config.yaml
n_head: 5
vocab_size: 8192
init_std_down: 0.0
beta1: 0.95
beta2: 0.98
decay_fraction: 0.946
train_tokens: 726900000
Each number is 128 + 32 x the weight over its row's rms, rounded and kept within 0 to 255. Layers, rows and columns count from 0. The size above them is the row's rms in percent of the matrix's.

# layer 5 attention key, 320x640, rms 0.0484, rows 66-87, columns 320-479
size [106 114 106 110 112 110 106 110 110 112 108 115 106 110 109 106 113 111 113 109 113 112]
[[108 135 169 207 145 184  56 127 127 156 139 138  90  99  98  72 150  43  96  97 151 145 124 122 157 122 147 108 107 160  87 153 137 137 172  94 138  86  71  90 203  72 132 144 118 112 117 129 164 136 119 126 131  96 162 149 191 141  81  87 181 133 140  89 122  95 138 122 109 111 173  88 188  49 185 148 115 150 146 143  86 115 173  90 150  99 169 170 126 167  99 112 146  69 123 140 121 133 113 103 165 188 124 167  67 152 142 150  96 103 102  89 134 158  84  87 140 105 131 142  91 188 116 180 129 113 122 155 193 148 114 107 130  88 106 111 133 170 152 116 148  91 139 137 123 152 159 158 143 101 132 129  93 149 114  64 119 167 160  94]
 [151 102  96 178 144 159  99 144  87  99 201 157 123 125  95  97 186  84 159 174 127 131 154  73 134 123 139 114 132 124  85 153 134 178 124 131 132 113 119 159 110  62 134 139 137  96  94 125 127 139  63 101  68 151 142 114 151 121 108 114 185 116 104 158 164 144 138 117  77 108 159 124  98 125 148  53 124 103 139 159  95 146  97 135 166  47  68 163 154  74 112 159 127 103 100 122  98 132  69  55  86 158 101 132 113 109 104 161 182 121 197 122 116 205  92 142 123 106 149 168  93 130 120  97 166 148 155 119 157 135 116 169  79  66 135 166 128 155  98 118 114 148 128 170 162  93 118 130 154 137 144  89 146 148 155 119 114 165 142 177]
 [ 68 145 129 157  70  65 160  63  93 111 136 134 113 115 158  96 146 143  98 130 164 169 189 148 149 159 107 163 155  85 132 122 133 156  85 121 127 135 101 162 158 112 130 138 141  95 113 144 147 130  64 169 193 148 152 181  66  72 140 138 147 166 124 115 168 172 150 160  99 144 135 135  71 144 111 157 141 126 113 156 113 156 105 113 160 104  92 116  92 100 139 135 126 176 160  92 187  70  93 110  96  88 112 115  78 116 146 137 101 166 155 101 138 142  39 159 153 154 112 147 158 146 149 173 108 153 139 161 109  80 136 167 129 147 158  90 111 157 187 122 162  53 109 173 164 163 195 117 147 108 112 132 135 189 132  68  92 115 129 140]
 [122  95 142 105 208 154 123 154 113 126 159 133 158 126 165 119 139 104 142 130 147 123 100 128 146 105 176 149 179 138 185 157 123 121 110 141 147  87 127 149 153 100 127 176 152 106 154  87 100 146 128 102 122 103  92 121 117 148 125 128  97 154  99 127  90 113 182 154 103 105 194 147 116 139 150 133 108 142 128 112 147  93 109 123 149 157  65 159 126 137  96  81 138 149 149 140 155 124 171 119 132  99 142  70 102 139 111  95 106 111 119 123  74 159 135 193  73 137 116 133  91  87 138 124  72 102 147 145 161 189  91 111 102 146 146 157 145 190 140 206  90 115  96 171 115 153 138 122 155  99 176 137  91 127  93 171  85 154 144 164]
 [143  58 135 121 156 126 107 106  92 128  81 140 156 133 175 114 146 147 150 196 136  93 173 176 175  93  99 127 118 157  86 135 190  90 123 154 169 143 117 121 116  90 145 135 104 113  90 106 184 156 120 137 142 142 172  77 103 114 163 171 192 135 132 152 183  97 161 153 172 123 137  78 136 129  98 133 124 130  67 136 137 100 173 130 113 131 100 109 186 210 163 154 157 114 161  85  89 107 109  89 122 162 174 111 164  66 132 113 137  85 180 142 143 129 138 161  79 116 125 154  67 177 130 120 163 141 100 133  99 146 185 126 123 138 127 174 110  74 104 114  92 127  83 160 161 164 154 137 147  71  86 102 194 138 105  79 130  73 149 128]
 [113 129 198 153 155 122  91  97  90 134 185  52 113 114 146 179 127 131 106  99 165 138  72 110  90  98 137 111 142  85 134 161  76 120  74 122 171 151 148  63 157  76 192  93 110 139 185 165 120 141 112 160  87 150  75 117 187 144  78 126 109  94 119 157 142 117 232 119 169 158 126  99  56 156 119 122 156 111 113 122 150 160 158 125 131 162 124 140 117 140 112 162  96  79 146 113 133 138  88 110 123 182 112 112  83 162 110 121 129 103  93 162 111  77 136  79 124 149  93  63  73 126 108  69 189 125 183  86 125  80 152 146  89  91 123 165 102  85 150 141 128 182 124 116  43 185  88 206  86 171 114  97 161  39 134 168  91 167 126 126]
 [139 107  70 130  93  86 109  69 154 124  95 140 100 162  94 135 138 110 135 135  94 145 176 169  98 119 116  93 155 140 187 102 146 108 149 158  99 182  99 172 182 114 146 101  76 122 102  99 113  80 116 150 113 185 175 174 171 134 169 143 131  77 155 130 129 111 103  81 131 161 155 154  73 156 221 152 178 146 114 107 150 115 116 147 125 155 152 139 140 167 116  98 103  95 140 128 169 130 182 166 124 158 121 174 101 203 182 125 119 162 138 142 147 139 111 155 135 127 119 155 120 127  91 155 161 127  87 108  98 148 107 100 122 145 120 105 143 136  90 132 127 142 181 137 127  76 140  82  73 209 133  72 136 105 151 139 115 122 126 110]
 [134 158  64  95 123  88 170 147 154 122 138 135 138 151 116 133 132  47 116 125 112 146 116 165 118 142 172  59  72 110 140  93 127 172 222 138 149 118 124  71 177 109  90 137 112 151 180 150 131 180 126 147 125 145  99 114  86 186 136 143 163 174 116  96 113 223  82 151 137 184 106 102  65  75 165 130 141 120 165 111 147  85 119 132 116 147 179 115 103  81  95 151 135 155  75 139 117 149 125 144 107 150 123 148  78 152  70  91 122 120 106  83  77 156 131 118 212 174 138 171 121 173 126 100 158 129 141 123 129 132 161 181  65 114 152 187 139 149  73 151 154 112 174 106 104 126 143 134 120  81 119 133  79 114 154 116 123 167 157 102]
 [ 93  59 161 123 149 108 131 143 127 156 109 138  69  93 190 101 115 119 128  85 142 119  87 161 149 102 118 135  91 165  73 106 126 150  69 125 143 133 151 149 127 189 137 111  88 186 140 162 167  51 152 116 167 100 164 143 175 151 144 174 133  82 117 125 144 117  16 151 129 207 120 119 102 118 121 176 142 189 133 123 134  52 123 121 140 124 147 128 101 178 106 184 151 103  96 159 132 141 168 108 132 155 210 188 223 147 104 109 151 188 120 174 166 151 149 149 158  91 138 125 167 174 128 170 156  87  61 168 132 130 141 138 120 120  92 173  42 135 174 107 145 162 106 139 103 125 146 142 142  98 107 125  94 156 101 106 124 142 113 148]
 [126 126 155 164  93 111 139 101  92  90 101 157 114 137 156  67 112 119  98 148 153  83 119 140 150  76 114 136 156 135 180 156 148 168  87 110 106 107 153 147 133  81 158 117 131 144 166 108 167 182 157 147 181 114  90  97 144 113 201 116 108  99 109 160 197 105 149 135 103 118  71 197 140 134  86  63 154 106 125 110 169 130  83 128  99  87 141 190  93 201 129 157 147 112 117  74 101 121 123 123 125 155  73 137 181 165 132  83 145 102 132 137 187  93 157  95 137 157  84 144 133 130 116 120 182 129 149 148 140  96 119 158 149 158 115 127  72  90  93 138 178  99 102 163 158 121  85  90 127  94 143 172 150  77 176 118 132 154 151 159]
 [152 115 150 115 140  84 110  82 100 111  56 164 122 145 167 121 116 136 105 175 142  93  95 106 184 101 139 131  96 160 130 161 133 114 135 156  80  89 120  97 166 155 155 104 164  97  86 148 110 174  94 157 121 150  99 167  89 133  94  88 139 154 114 115 162 164  70 158 174 134  81 117  79 127 163 171  70 206 106 112 135  87 114 176 134 115 147 192 103 123 136 117 161  81 101  72 143 156 122 129 118 131 130 111 110 146  72 161 117 162 164 175  94 135 112 133 152 120 189 100 183 122  91  80 134 131  72 163 167 175  81 121 135 197 172  64 172 138 138  54 178 136 187 176 106 116  71 164 160 106 118 109 145 150  95 156  86 121 136 132]
 [ 87 132 194  77 141 134  74 142 109 117 137 104 150 136  83 159 143 141 120 176 143 179 131 136 150  81 132  75 125 133 159 121  62 135 106 191  94 105 128 138  96 129 178 110 150  94  84 171 117 115 178 135 124 180 141 172 125 136 125 171 145 160 185 151 138 112 135 152 136 149 171 129 144 131 215 131 168 148 164 116 105 137 112 141 150 101 107  78  87 177 172 130 135 114 118  67 111 158 119 170 169  46  68 118 121 196 114  68  72 149 128 158 131 117 168 124  87  77 142 187  95 106 178 143 112 151  94 108 199 118  88  57 136 114 139  85 168 105 179 144 150  65 106 114 135 147  93 126  99 155 137 164 130  76 132  91 126 158 120 184]
 [111 145 113 147 110  95 183 102 107 129 157  90 109 158  96 174 154 131 160 180 148 147  75  51 153 126 139  55 131 136 135 114 137 134 118  87  90 138 136  95 109 176 177 157 125 127 165 115 202 118 108  82 171 151 124 130 111 125 159  99 172  59 125  91 133 117 167 180 163 122 152 181 149  33 168 129 122 135 104 105 128 121 158 128 135  90  67  98 175  51 100 174 189  60  97 144 154 137  91 111 103 103 135 133 100 131 131  98  97 114 132 116 171 114  82  63 153 154 100 158 128 133 129 100 128 113 176  77 108 122 148 126 153 125  96 113 101 150  70 147 113 142 136 125 145  90 160 167 101 221 147  81  79 166 118 135 131 168 126 144]
 [123 112  98 144 163 158 206 130 145 151 152  95 198 177 142 144 113 107 131  68  62 127 128 126 138 136 129  95 149 120 125 156  51 168 109 162 118 123 106 117  77  88 162 178 118 111  92  95  98 119 141 101  99 123 191 153 150 139 109 147 110 138 183 157  69 134 145  53 144 101 130  88 110 139 172 112 137 145 124 107 157 195 112  88  69 125 136 184 139 166 109 158 119  89 154 151 162  79 102 130 129 111 132 203  58 130 100  84 135 127 174  63 131  60 118 122  99 158 141 121 162 123 137 128 107 204  85  95 152 121  89 133 159 104  75 154 133 161  78 118 212 102 100 133  87 108 142 145  96 180 125 113 135 101 124  84 173 152 132 103]
 [188 115 159  91 103 105 148  71  90 153 177 143 119  72 118  90 181  80 152 147  97 129 135 114 134 149 132 134 172 126  52 161  93 127 122  70 199 138  98  97 134 118 135 153  64 142 114 113 108 148 124 103 136 123 142 153  74  80 130 109 112 152 123 117  96  87 108 142 131  84 157 103 107 164 159  86 137 115 186 124 160 138 158 142 138 126 122 139 116  63 113 157 145 129 165 155 159 131 153 150 127 143 118 114 109 173  91 141 123 132  98 123 160 158  97 127 128 164 147  85 174 103 132 112 184 134 101 128 107 132 170 158 122 108 142 104 112 126 118  64  98 162 160 115 136  91 134 141 132 144 129  96 126 154  85 105 141  96 161 141]
 [136  85 140  83 149 148 126 111 178 136 153  87 156 165  64 157 184 112 155 174 135 143  42 152 141 125 127 170 122 128  86 120 125 140 128  91 102 141 152 133  50 194 128 114 128 114  47  99 100  87 138 101 128 170 157  86 129 147 128 136 132 157 178 131  74  89 134  87 121 176 121 120 123 134 144 174 146 126 119  82  99 195 132 103 140 112 145 134 175 103 133 132 151 177 107 138 103 143 101 161  79 103 102 162  60 138 135 164 130 135 149 156 131  92  75  60  97 131 202  98 147 112 154 121 142 111 115 100  65 187  76 108 115  99 144 120 127 153 129 115 100 154 123  98 206 109 146 127 131  90 115 172  84 105 180 140 101 100 114 119]
 [122 150 122 123 109 139 123  90 115 147  73 135 136 149 110  99 106 110 116 208 159 119  86  89 128 191  99  71 158 120 116 145 117 178 142 129 128 151 149 132  94 106 186 133 100 187 165  72 201  92 138 109 130 102 112 138 179 139 130 162 121 128  98 183 147 125 153 106 152 118 170 108 132  86 141 128 152 196 158 140 166 132 151 168 165 106 140 118 141 104 175  68 185 136 121 142 112  99  65 213  72 148 155 106 172 134 191 135 127 142 114 137 118 152 157 139 117 161 140 103  52  96 106 119 150 116 125  77 156 116 122 147 110 154 111 142 147 134 144 124  96 193  95  95  78 153 161 134 113 107 161 106 126  84 169 137  71 138  99 100]
 [146 148  85 112 153 134 110 132  53 101 133 130 113 133 142 194 144 237 120 150 104 210 129 151  96 168  90 116  68 124 122 136 126 107 192 131 161 133 126 139  99 131 118 146  64 165  99 148 162  98 202 158 126 114  93 137 138 100 111 168 180 106 143 155  79 143 129 145 200 148 111  70 113 117 131  76  43 127 113 132 123 204  95 124 137 123 115 160 131 184 130 111 110  85 112  98 143 163 178 155 119  97  75 164 123 131  96  90 150 179 101  98 188 176 149  98 109  76  99 137 159 147 136 127 126 115 125 114 134 159 162  77 117 120 115 108 111 152 147  29 130 189 134  70 167 180 120 169 120 118 141 167 123 105 112 120 105 138 118 152]
 [133 179 142 114  70 108  84  76 126 114 176 148 129  91 128 103 123 147 137  94 210 114 134 164 144 146 171 142 177 154  83  94 148 133 119 154 108 126 149  73 142 133 159 115  97 106 126 118  82 159  95 125  86 159 174  93  88 135 170 100  84 183  94  91 106 164 102 212 136 121  66 121 137 149 123  99  98 154  97 147 159 167 115  93 143 129 125 113 154 137 150  95 148 123 111 132 140 133 156 183 178 132 122 140 103 106 135 200 175 129  89 180 183 108  83 102 133  96 144 113  97 182  94 121 108 129 175  93 172 140 155  88 181 110 111 204 128 136 124 119 173 157  71 123 132 117 109 150 154 172 203 193 121 243  58 117 122 112 133 140]
 [151 188 111 122 183 145 108 141 131 132 136 125 144 132 155 112 208 128  96 124 166 172 131 104 148 139 117  75 141 124 161 162  94 117 130 101  85 108 106  71  75 158 143 127 100 115 128 132 141 153 200  68  93  85 125 128  46 104  91  90 108 119  92 116 170  89 122 141 101 156 101 118 163 147  45 117 131 146 149 110 130 115 115 114 165 119  90 132 163 126 103 112 134 187 111 159  92  88 123 134  80 180 111 137 127 129 205 148 173 172 142 163 138 120 189 116 109 144  95 138 142  61 102 117 151 103 124 103 141 146 147  60 107 152  94 112 166 188 102 135 144  77 135 140 135 169 178 118 132 142 117 174 106 141 157 113 145 148  78 142]
 [ 75 118 117 140 121 185  97 110  98 161 117 100 135 138  93 143 160 100 125 145 192 170 128  87 129 156 192 138 106  95 126  73 101 127 156 110 125 137 124  88 132 140 161 155  78 127 176 130 123 119 139 146 117 112 127 160 108 128 168 136 173 157 139 149 186  93  84 102 126 142  75 130 181 136 120  73 123 129 129 183 116 109 103 147 123 120  89 108 134  91 137 186 121 128 138 188 141 128 156 175  74 185 165 158  68 100 135 111  67 189 111 136  85 108  75 159 127 152 185 122  88  17 151 175 173 144 148 155 155 141 146 132 134 152 160 112 156 148 105 161  64 108 114 157 135 119 154  96 168 185 141 131 184 131  82 103 135 142 163 147]
 [ 42 152  66 129  85 172 122 105 110 143 192 128  95 100 144 119  87 121 147 107 132 178  86 102 133 124 110  80 135  85 115 163 131 156  86 108 124  93  91 186 140 144  86  64 155 160  99 102 126 101  84 136 153  67 180 128 133 192 107 137 125  87 121 100 126  87  48 110 158 144 187 174 103 149 143 106 119 152 163 122 137 117 124 153 119 126 166 120 124  97 138 140 159 173 161 166 190 141 116 160 140 109 133 150 164 128 134 118  95 126 139 192 121  93 103 163 109 182 131 142 153 128  82 117 224 106 112 140 111 142 116  73 139 126 142 129 114 114 121 151 156 146  98 121 110 137  90 147 109  94 113  78 155 200 185 121 143  94 132 136]]
# layer 5 attention query, 320x640, rms 0.0461, rows 67-87, columns 320-479
size [107 101 107 105 107 108 103 107 105 104 108 101 104 106 104 107 107 105 107 107 106]
[[118 111 155 171 132 154 170 154 107  86 185 133 156 119  53  72 105 168 156 157 136 146 119  82  79 146 184 137 145 147 141 102 114 156  78 130 107 103  95 112 129 128 131 185 110 154 136  55 184 123 136  81  44 192  72 143 111  95 109 155  86 115  99 133  97 185 113 154 169 163 119 128 141 100 130  85 136 144 113 161 183 123  44 133 165  56 124 139 138 132 128 147 106 150 136 107  68 104 118 157 136 189 112 120 160 135  86 165 130 119 130 117  56 172 138 186 155 119  88 101  63  77 148 110  65 144 192 122 119 119 179 126 107  93 109  93 114  76 137 139 148 151 190 144  94 137 149  92 126 121 119 115  93 108 165 130 157 144 132 132]
 [106 138 130 121 156  89 126 129  60 132 104 160 167 152 147 160  91 178 120  91 112 128 140 111 143 140 112 184 134 115 193 108 181 179 146 155 136 133 121 140 145 106 146 108  89 122  85 197  99  97 135 135 125 141  80 134 104  82  82  90 116 163 122 156  97 231 196 206 109 157 111 138 151  89 132  90 152 123  95 165 147 176 158 119 159 135 138 142 125  46 112 153 118 104 147 161 181  95 133  94 150 152 167  46 110  84  88 160 149 179 193 131  79 168 134 154 150 133  96 113  97 145 140 148 152 176 107 141 142 170 126 115 123 136 178 149  85 113 152 160 160 121 109 118 129 147 102 104  95  90  90 201 108 116 151  71 155 153  98  45]
 [139 163 129  95  92  87 138 193  63  90  90 124 105 124 134 108 139 143  77  74 203 119  92 138 133 128 102  89 142 149 125 152 116 116 159 110 101 106 117 191  94  90 126 131 152 116  56 124 146 208 146 181 208 142 158 155 125 137 130 158 114 140 104 126 125 137 151 148  69 100 113  83 121 106 140 180 117 234 154 104 146 132 123 127 104 120  96 154 130 161  90  73 168 126 136 112 181 132 139 116 112 106 128  68 147 100  85  96  78 165  94 133  80 120 167 114 176 207 140 144 148 101  91 154  75 103 147 174 174  99  93  71 162 114 120 141 122 130 107 171  72 115  95 133 142 128 140 124  97  84 141 156  84 128 150 117 121 127 148 164]
 [121  70 140 123 160 131 118 130 107 158 133 141 165  87  12 124 153 150 101 133 108 125 154 108  79  80  58 108 196 143 180  75 183 171 140 101 188 164 152  87  88 144  94 146  69 124  46  97 158 154 101 154 138 122 140  65  89  94 202 167 153 147  87  86 149 113 145 119 129 124 109 124 128  98 124 106  93  91 118 126 171 130 159 101 114 169 163 129 130 135 130 110 188 150 161  66  99  96 173  77 145 145 158 110 113  52 151 125 139  99 177 141 111 111 212 179 126  90 137 112 125 144  99 179  51  89 124 107  64 115 157 169 109 184  85 164  88 115 155 188 112 169 191  77 151 119  87 125 109  40 118 145 149 115 152 172 128 116 145 101]
 [108 152 200 128  90 108 156 132  93 123  41 138  89  60  84 155 118 118 173 127 162 136 129 107  60  79 132  85 124  66 116 114 121 170 122 128 103 178 144 134 155 111 173 164 132 137 186 168 127 115  87 172  70 164 150 174 113 119 128 161 106  90  81  69 141 122 147  81 157 136  87 138 127 144 155 129 164  99 101  97  97 175 132 103 177 119 100 146 105 112 129 127  64 110 140  97 187 145 158 121 155 113 129 111 151 142 185 179 132 156 163 112 114 101 166 143 135 131 137 158 161 150  98 119 123 113 130 143 166 142  85 138 112 156  81  96 178 129 180 111 148 114 165  88 160 109  98 119  95 203  91 118 147  82 137 187 128 158 180 135]
 [115 126  84 106 122 137 113 120 156 119 117 117 136 154 126 125 173 176 177 141 122 174 114 183 161  86 150  79 158 114 149  78 124  96  91 121  81 133 151 139 105 155 150 185  65 123  85 148 115 189 172  99 143  60 129  55 176 140 173 123 145 160 105 161 116 132 122 105 118 130 176 153 102 120 161 125 166 152 112  94 172 160 169 131 161  96  87 156 151 137 108 114 143  67 124 135 141 155 203 126 108 168 129 126  99 124 124 100 131 129 157 113 134 104 160  84 110 104 103 133 108 129 122 112 162 157 125 125 138 172 131 162  34 148 154 106 124 153 160 196  98  84 135 108 131 163 132 132 139 191  71 160  98  83 219 106 114  75 128 136]
 [150 214 132 156 151  89  85  95 100 147 106 121 101 129  77 145 116 104 123 155 107  96 111 105 112  77 159 168 162 150 125 101 150 138 120 129 119 125 123 137 123 135  83  52 112 158 103 131 100 160 155 106 194  72 128 148 138 136 159 102 132 114 118 130  84 136 190 130  95 169 112 145 136  93 174 145 186 198  84 170 181 149 125 122 134  88 129  81 138 123  89 116 111 162 104 140 150  97 110 138  96 125 146 133 153  95 124 107 132 131 119 126 171 118 115  89 184 156 139 156 123  96 145 112  71  70 116 126 148 164 126  65 129 135 132  47 126 204 170 152 179 112 123 149 135 157 121 141  96 104 132 135 140 113  97 127 107 117 180 140]
 [144 112 192 169 145 106 117 119 182 140  83 127 107 155 155 128 145 129 166 117 129 115 105  84 107 132  95 135 153 224 113 106 120 124 112  59 131  64 130 152 126  51 133 124  90 147 115 118 121 103 114 117 125 233 118  85 173 160  63 122 140 104 143 158 105 134  93 154 129  96 124  83 127 165 173 150 123 163 107 133 185  78 177 141 174  84 140  87 154 124  65 116 136 119 133  87 120 182 132 180 120  75 213 156 174 114 116 185 141 114 105  84 166 108 128 166 134 117 156 150 117 128  57 102  98  95 123 174 136  94  80 104 143  91 121 137 101  66 155 153 106 172  77 116 153 125 141 126 129 165 168 189 104 154 116 156 143 110 118 135]
 [156  84  87 154 113  90 142 149 153 119 145 156  99  84 177 127 146 190 121 163 109 110 130  97 188  98 130 158 127 152 157 116 103 128  71 115  74 115 128 111 110 108 191 116 131 112  96 142 144 139 146 121 171 180 125 145 143  79  58 125 192 107 172 134 196 112 106  76 120 126 133 103 104 121  92 108  93 177 143  97 126  67 108 105 117  99 140 148 141 150 121 131 147 184  95  80 140 131 139 117 144 101 137 121 128  93 108 133 110  95 140 132 102  84 102 119 130 121 143 126 123 103 142 105 139 186 121 112  89 101 132 168  92 111 125  98  52  92  59  90 174 128 122 157 157  97  82  99  94 167 151 157 169 105 129 118  85 185 110 187]
 [130  67 150 125 104 102  83 138 180 204 105 111 156 114 146 111  89 142 147 123 103 117 121 105 134 104 151 166 159 116 154 120  75 119 177 101  80 133 124 124 136  67 109  99 158 173 159 126 124 146 117 120  59 121 106 126 103  95 103 128 164 109 104 107 123 126 159 168 157 136  93 155  78 109 209 207 125 108 154  64 151 149  51 137  52 134 110 207 145 179  75 124 112 189 121  94 132 176 161 119  55 159 164 124 101  96 102 140 113  61  68 171 145 109 155 150 150 113  98 141  76  58 128 108  95 149 118 152 113 150 112 111 127  58 193 101 158 139  79  78 143  91 150 127 134 141  56 182 109 114 168 199 153 164  86 131 126  94 152 112]
 [ 94 172  74 146 133 133 180 187  99 117  94 154  99 124 155 111 133 164 109 132  89 135 100 110  84 111 168 105  62 113  89 126 102 125  70 154 129 127 125 157 102 116  73 108 133 131 101 126 141 151 182 163 154 132  56 114 122 123 148 101 152 180  81 141 120  80 135 170 151 182  74 151  92 117 142 151 139  74 176 112 141 151 118  94 153 115 156 201 123 116 135 139 151 153  98  96 120 196 138 124 171 188  80 159 178 137 111  80 121 128  94 133 119 196 212 104 181 113 128 166 104 138 156 109 128 136 108 140 186 142  69 134  91 124  95  90 117 112 172 122 178  91 157 125  93 123  69  55 118 120 165  92  75  77 167 152 146  85 181 115]
 [125 154 145  98 159 160 110  84 142 150 160 104 117 173 144 195 104 147 164  77 168 122 103 106  90 123  91  63 142  79 130 146 121  84 119 135 132 157 130 109 137 117 138 105 128 148 115  87 160  39 151 140 189 132 151 161 110 204 130 101 110 131  90 125  92  97 141 140 106 116  90 140 167  88 119  87 146 144 134 150 124 127 156 201 187 175  94 186 155 167 127 173 158 127 105 111 152 146  77 109 129  94 100 111 112  90 104 121 129 155 107 190 151 126 157 100 140 185 100 130 175 170 127  82 133 127  94  98 109 170 103 145 130 121 113 152  80 148 146 141  95 132 133 169 146 134 139 147 154 137 151 121  96 139 134 110  56 152  88  88]
 [126  96 147 116 118 134 117  57 137  85 102 126 141  91  67 113  93 115 130 143 136  95 175 172 152  84 138 133 122 126 145 119 103 191 170 180 169  86 163  93 104 112  83 147  78 107 119 111 102 113 104 104 136 136 109 136 112 105 122 164 140  89 107 128  41  91 116 114 130 174  69 110 152 105 120  58  73  79 145 140 104 135 120 149 101  89 169 109  77 130 151 148 124 220 167 157 126 118 113 143 160  84 112 223 107 166 119 130 115 164 135  94 129  69 103 125 198 114 198 146 127 129  95  94 117  98 128  87 144 161 109 138 181 183  95 179 124 146  85  72 147  90  76 138 141 196 134  64 185 128 113 178 150 100 149 124 184 143 183 174]
 [112 189 155  74 128 131 122 172 159 104 134 125 150 109 140  63 170 155 133 189 109 181 186 151 143 129 137 138 114 163 159 102 143 148 113 130 149  66 138 131 113 131 159 101 130 142 137 110 123  90 131  71 180 150 120 177 152 137 133 117 170 126 114 174 121 136 127 143  93  97  99 151 169 168 164  85 126 147 123  88 134  84 137 161 186 143 121 181  97 140  98 135 133  92 124  89 100 135 179 137 163 143 134  74 165 138 142 119  80 162 100 163 243 179 128 162 189 148  76  73  89 106  83 105 185 133 117 108 137 107 162 116  93 183 161 121 116 137 127 110 147 141 155 124 159 131 139 147 181  95 147 172  93 130 102 133  93 123 136  89]
 [131 109 123  68 168 161 161  92 119 161 124  44 144 170 163 147 124 139 177  84  85  94 111 165 113 101 196 172 133 127 186 122 107 130 153 111 131 190 172 111  85 114 108 151 132 117 118 137 131 126 180 180  85 103 188 124 137  86 114  79 156 123 147 103  88 131  87 123 107 126 102  94 128  76  94 102 141 131 174 117 166 123 147  89 129  95 139 104 133 145 113 145 152 167 143 152 112 126 176 119 117  42 121 159  85  80 165 136  75 130 154 182 162 140 106 172 156 130 114  74 110 111  92 158  71 102  90  93  80 126  87 119 115 110  81 199 146 131 186 148 142 113 120 152 174  84 122 116 138  99 142  57 145 119 122  96 124 106  80 140]
 [128 175  87 168 136 183 156 123  92 144  94 103 139 114 127 143 121 182 109 121 148 131  99 135 156 132 131 128 135 141 110 202 101 179 150 125 184 127  91 136  86 137 143  92  85 163 142  83 168 137 112  69  99 153  98 109 122 159 101 144 149 148 139  97 179  75 108 114 168  82 164 154 136 135 155 114 113 138 138 116  94 160  94 143 167 117 124 106 167  87 119  92 127  98 131 121 145 137  68 128 151 153  91 124  68  64 176 151 147 105  46 136 116 172  95 138  97 174 172  93 144 155 119 155 110 136  85 129 166 147 157 132 144 150  83 146  40  96 107 116  90 143 151 177  79 170  83 157  92 164 148 160 183  81 109 159 147 130 129 142]
 [172 101 147 141 111 106 124  93  82 109 142 173  76 182 164 160 155 136 163 112 115 140  69 122 121 101 125 138  87 126 104 192 131 153 107 108 137 102 144  91 120 141 106 120  69 140 147  57 149 164 112 133 139 140  84 130 111 121  97  82 155 127 123 179 122 111 151 192 114 163 153 136 139 198 153  60 134  89 125 115 117 129 125 162 126 164  81 131 191 116 135 121 154 150 125 133 133 146 121 164 128  63  92 146 114 176 165 199 162  97  76 131 129 161 100 135  24 172 154 117  86 134 124 164  66 163 173 157 156  99 177  71 138 121 108 103 175 108 178 143 170 132 115 158 218 159  86 133  85  97 106 130 112 106  87  91  99 118  91 155]
 [104 207 104 124 117 114 150 111 180 185  92 113 196 127 133 159 123 103  78  73  99 147 188 122 117 146 140 124 126 150 144 130 183 195 164 114 104  94  74 129 139 135 140 108 142 170 159 114 112 195 114 122 129 181 213 174 156 126 135  98 107 153 134 114 144 154 120 170 180 162  86 104  97 147 109 189 165 147 128 126 153 143 162 120 159 106 159 185 135 138 152  84 123 177 188 129 108 149 132 143 143 115 117 108 153 107  73  62 164  98 165 112 162 158  75 152  83 121 171 100  72 150  77 148 118 117  81  80 179 138 141  72 144 135 107 157 182 139 101 140 130 112  60  87 105  98 155 144 131 172 166  64  83  75 117 111 107 144 145 132]
 [ 70 159 134 134 110 148 116 142 164 115 186 142 123 134 211 160 169  87 100 156 173 168 142  74 191 184 123  84 165  73 181 130 122  85 149 175 137 118 118 141 130 183 133 154  97 145  77 106 103 149 122 154 121 133 194  73 103 110 126 141 156 108 143 123 185 158 120 117 124  91 125  93 116 134 129  65 126 149 143  56 165  74 130 122 116 115  92  70 127  76  86 139  86 105  98 106 140  71 141  42  88 189 134 119 185  78 160 131 136 119 115  89  91 115 145 160 177 167 114 147 129 108  83 115 125 129 104 165  76 144  79 122 165 154 159  71  92 173 166 104 131 127 103 168  74 140 130 142 121 132  89 141 134 152  84 136 155 146 127 137]
 [ 83  60 141 139 108 112 154  95 193 169  88 143 164  76  97 104 134 138 133 101 128 131 123 112 117 170 128  94 170 141 127 137 164  81 184 144 158 202  83  87 132 134 111 138 110 117  36 142 122 141 163 156 176 147 170 132 124  96 149 171 127 107  72  87 120 172 135  90  70  74 137 181 172 136 199 141 110 166  89 220 144 131  62 161 163 144  91 167 156 113  80 148 129 100 108 147 180 107 164 103 124 121 128 194 117  84  92 146 127 133 133 117 151 179 175 101  95 130 173 129 104  54 133 100 136 187 176 132 134 132 128  75 118 130 169 103 156 156 110 109 118  83 110 108  83  72 155  89 100 193 141 151  26 118 103 134 154 132 161 114]
 [185 138 102 151 162 167 146 137 154 118 132  53 138 101 155 121 107 140 112 109 123 110 113 186 160 141 140 146 139 105 115 126  91 122 143  96  80  93 104 141 130  94 119 131 162 172  70 119  76 122 148  88 149 138 152  99 144 112 103 169 157 162 123 141 116 131 116 124 103 178  76 218 118 126 140  96  79  96 115  99 135 143 183 143 135 134 125 134 139 169 118  85 121 138 127 139 143 150 162  80 116 135 168 100 113 146 139 160 104 172 104 145 163 144  68  89 131 123  77  75 152 121 107  91 132  75  96 110 110 120 159 158 145 123 158 110 193 194 135 206 134  91 135 163 138 157  95 116 108  92 102 134 131 154  71 129  40 146 124  90]]